Weights of a small GPT-style language model, trained from scratch on English Wikipedia.
Size: 11 layers, width 896, vocabulary 16384.
Architecture: RMSNorm before each block, no biases in attention or MLP, untied embeddings, skips across layers.
Training: 966M tokens, 7369 steps.
Each number is 128 + 32 x the weight over the matrix's rms, rounded and kept within 0 to 255. Layers, rows and columns count from 0.

# layer 4 attention key, 896x896, rms 0.0191, rows 492-495, columns 0-223
[[103  86  76 106  38 153  66 110 115  48  82 134 101 126 147 140  90  84 117 143 161  96  90  84  45 129 132 130 137 129 126  87 170 101 112 127 110 158  91 134  68 129 187 122 138 152 147 129 114  94 128 102  89  71  39 118 132 173 102 151 139 173 160 112 130 113 107 142 109 180 155  48 149 122  88  99 135 170 120 121 126 133 133 117 133  74 118 163  76 191 153 106 126  82 157 150 154  90  65 133 124 166 164 128 139 144 155 126 115  99 115  94 130 174 126 117 106 132  91 147 163 168 119 101 151 127 165 131 179 144 106 133 113 141  81 163 131 107 138  61 149 197 138  80 125 162 141 167  96 148 156 196 168 160 159  65  91 106  88 126 134 179 154 154 200 120 151 185 117 136 150 151 192 161 128  92 160 162  66 118 184 121 150 122 170  67 101 106 138 161 129 176 104  99 158 151 157 101 111 124 129 112  53 155 102 138 125 131 104 156  96 155 152 179 166 113  94  89  88 118 203 167 126 187]
 [148 195 155 199 148  92 152  85  87  80  92 107 126  88 145 170 101 103 129 103 158 167 131 135 127 135 116 110 100 120 124  96 125 142 116 115 110 159 139 123 157  90  62 103 187  99 125 135 160  97 107 114 112  86 167 166 185 130 133  83  52 198 151 168 105 128 114 111  91 154 135 105 154 114  83  85 114 157 139 118 149 114 167 157 138  94 167 129 150 135 150  58  57 137  59 131 120 116  97 116 147 171 120 169 145 112 116 133 168 114 122 117 135  70 164 177 149 143 166  57  91  83 145  92 161 149 145 163 148 109 166 192 122 209 128 105 181 109 109 153  75 173 117  97 146 201  91 104 139 123 102 121 138 149 114 169 101 122 117 144 163 149 130 151 112 151 107 115 166 106 126 136 152  92  98  91 148  72 111  73 173  99  86 119 111 137 119 158 136 168 147  67 155 142 187 137  88 139 135 101  99 129  94  84 172 180 143 117  96 119  45 135  84 106 132 105 109  94 102 144  94 114  90 105]
 [ 90 110 118 164 113 153 123 140 124 108 111  80  89  73 139 145 128 183  63 101 134  94  91  88  85 101 145 154 105 136 172 153  92 144 167 157 167 147  83 182  76 156 137 109  84 112 143 179 122 193 148 162 146 141  96  87 123 118 153 124 107 129 125 198 124  99 204  98 169 123 175  57 203  66  77  51 207  86 159 131 156 138 189  86 139 144 100 132 170 188 172  83 160 148 138 143 122 173  87 164 136 113 106 161 122 100 154  98 147 106 158 139 126 170 115 117 134 170  90 106 169 128  94 134 132 162 139  86 121 218 137 185 136 160 108 107  94 104 165  76 127 132 128 159 105 172 115 154 121  96 104 162 113 125 160 107 184 143  78  79 131 120 144  75 163 110 119 133  97 189 112 103 115 114 181 170  47 159 101 139 113 107 155 113 110 168 172  82 134  37 184 152 147 175  75 168 170 101  54 168 103 112 151 113 129 173 160 117  85 102 149 142 122 154 120 161 101 169  94 123 215 107 140 129]
 [133 122 216 154 146 137 158 118 123 111 155 150  92 111  98 147 132 143 121  78 112  70 161 130 107 162 128 119 127 133  93  96  96 184 140 155 164 124 126  97 134 117 174 123  88 141 133 116 123 102  91 156 173  68 147 103  95 117 128 142 158 127 138  81 116 111 168 128 138 157 110  95 136 103 156 117 154 166 116 100 138 141  79 158  92 148 145  99 148 140 126 129 167 126 105  68 123  57 103 150 148 180 101 130 137 130 133 139  75  91 151 131 112 139 124 128  79 124 136 150 123  87 187 132 106 161 118 153 171  67 142 117  89  70 164 206 131 109 130  52  93 103 120 125 116 111 173 188 152  58 119 138 144 124 214 125 118  90  82 145  62 117 127 127 178 165 125 107 108 130 126 134 147  94 158 188 192 131 161 158 178 129 161 146 158 170 122  87 147 147 152 156 177 139 145 216 142 136 154 145 122 141 102 103 107  75 187 142 115 152 144 148 193 134 122  86  97 147  97 170 217 142 137 118]]
# layer 4 attention query, 896x896, rms 0.0191, rows 493-496, columns 0-223
[[126 116 137 141 187 152 152 112 150  97 139 121 121 123  88 163  81  94 137 117 132 109 148  85 152 134 165  92  92 166 132 138  95 159 122 101  83 178 161 125 119 152 108 152  84 114 137 108 127 111  97 133 107 113 182  88 130  99  51 104 169 150 185  61 108  76 115 150 132 137 112  91 115  99 147 112 127 138 174 163 147 139 204 137 147  71 102 197 121 132 141 111  81 181 146 153 126 104 125 157 113  61 125  77 131 171 123 120  82 163 142 140 140 153 121 173  98 138 116 119 127 123 107 186 134 185 146 105 126 115 147 145 120 126 113 101  90 160 133 133  97 182 105 109 170 145 150 125 132 163  88 140 145 176 133 128 150 182 126 174 117 149 147 105  54 158 117  92 120 140 175 134  91 110 108 104 111 130 103 113 179 145 104 126 201 145  98  99 136 163 135 110 144 112 167 130 150  97 147 112 163 121 108  59 126 142 135 100 187 107 114 124 104 116 113 149  89 138 180 164 116  67  96 115]
 [184 139 105  88 143 103 144 130 135 118 162 149  98 162  91 151 112  99 159 167 137 160  83 132  64  95 151 134 104 176 131 131 104 123  92 112 115  76 143 115 133 113 133 148 124 149 130  81 126 197  75  94 121  67 113 100 127 140 173 126 132 178 158 105 127 119 131 155 147  89 121 107 126 121 131  78 101  83 143 122 175  88 155 112 152 159  97  62 103 143 121 140 120  72 114 122 115 132 112 155 118 152 169 132  83 124 140 133 147 137 131 128  98 107  57 179 160 138  96  88 194 162 121 119 101 127 132 138 142 169 116 167 150 145  79 129 144 114  90 105 153  63  92 121  50 136 156 104  56  94 159  81 134 167  78 106 148 108 124 128 164 111 103 152 143 106 102 139 175 149 119 136 191 131 194 169  92 126 151 138 109 147 114 125 164  59  82 107 124 159 118 139 138 118 187 193 107 102  89 152 123 153 125 117 139 136 142 128 137  75 203 125  96 104  79 122 113  91 127 117 158 100 148 108]
 [110 135 113 149 101 133 200 113  74 130 178 167 156 139 163  93 119 116 108  94 154 119 170 103 141 137  97 139 173 131 144 150  78 162 145 123 105  97 134 109 109 146  99 143 149 145  94 150 147 128  87 135 161  92 158 139 102 205 110 190 151 121  77  53  99 144 161  78 178 145 128 157 130 138 177  93 162 138 179 122  94 153  92 101 118  85 101 124 122 138 129 161  89  58 111 162  96 144 137 176 174 122 151 146 145 150 147 111  74  68 167 187 125 183 211 115 110  71 124 196 153 140 131  53 107 113 122 107 130 109 104  71 168 128 142 111 143 137 131 116 142 153 119 178 183  98 126 149  92 122  91 125 146  31 164 148 145 198 130  92 101 118 146  75 120 215 147 144 152  95  97 120 154  65 189 152 164 158 144 142 157 132 143 121 118 102 141 174 114 114 102 169 137 143 121 132  91 185  92 117 107 120 105 131 158 136  73 146  83 134 120  86 150 126 163 139 139 113 145 162 108 134 134 122]
 [186 131 159 101  61  97 125 153  96 104 141 139 144  82 168 148 123  87 170 143 121 145  96 145 106 123  93 149  64 144 119 137 155  87  72 133 168 132 182  94 188 135 119 129  90  91  93  60  85 136 183 161 120  76 155 124 130 170  78 143 190  89  60 111  96  85 108 163 239  89 168 135 141  78 104  84 173 105 182 121 171 160 122 114 180  64 162 146 149 132 119  97 134 164 113 218 132 144  97 126 138 112 131 149 129  58 155 145 157 196 127 150  74 169 100 163 131 207 127 112 135 120 115 160 148 162 179 132 140 147 104 101 131 116 129 178 118 167 149 119 115 125 177 109 159 148 130 110  82  66 111 135  79 147  90 204  91 118  88 106 106 106 134 177 129  87 116 176 117 134 180 162 104 139  81 115  53 146 123 133 171 149 120 108 182 119 125 121 126 169 130 104 106 138 142 102 119 140  85 113 157 122 162 120 164 166  77 141 187 133  82 197 147 173 139  50 146 162  96 139 143 151 121 124]]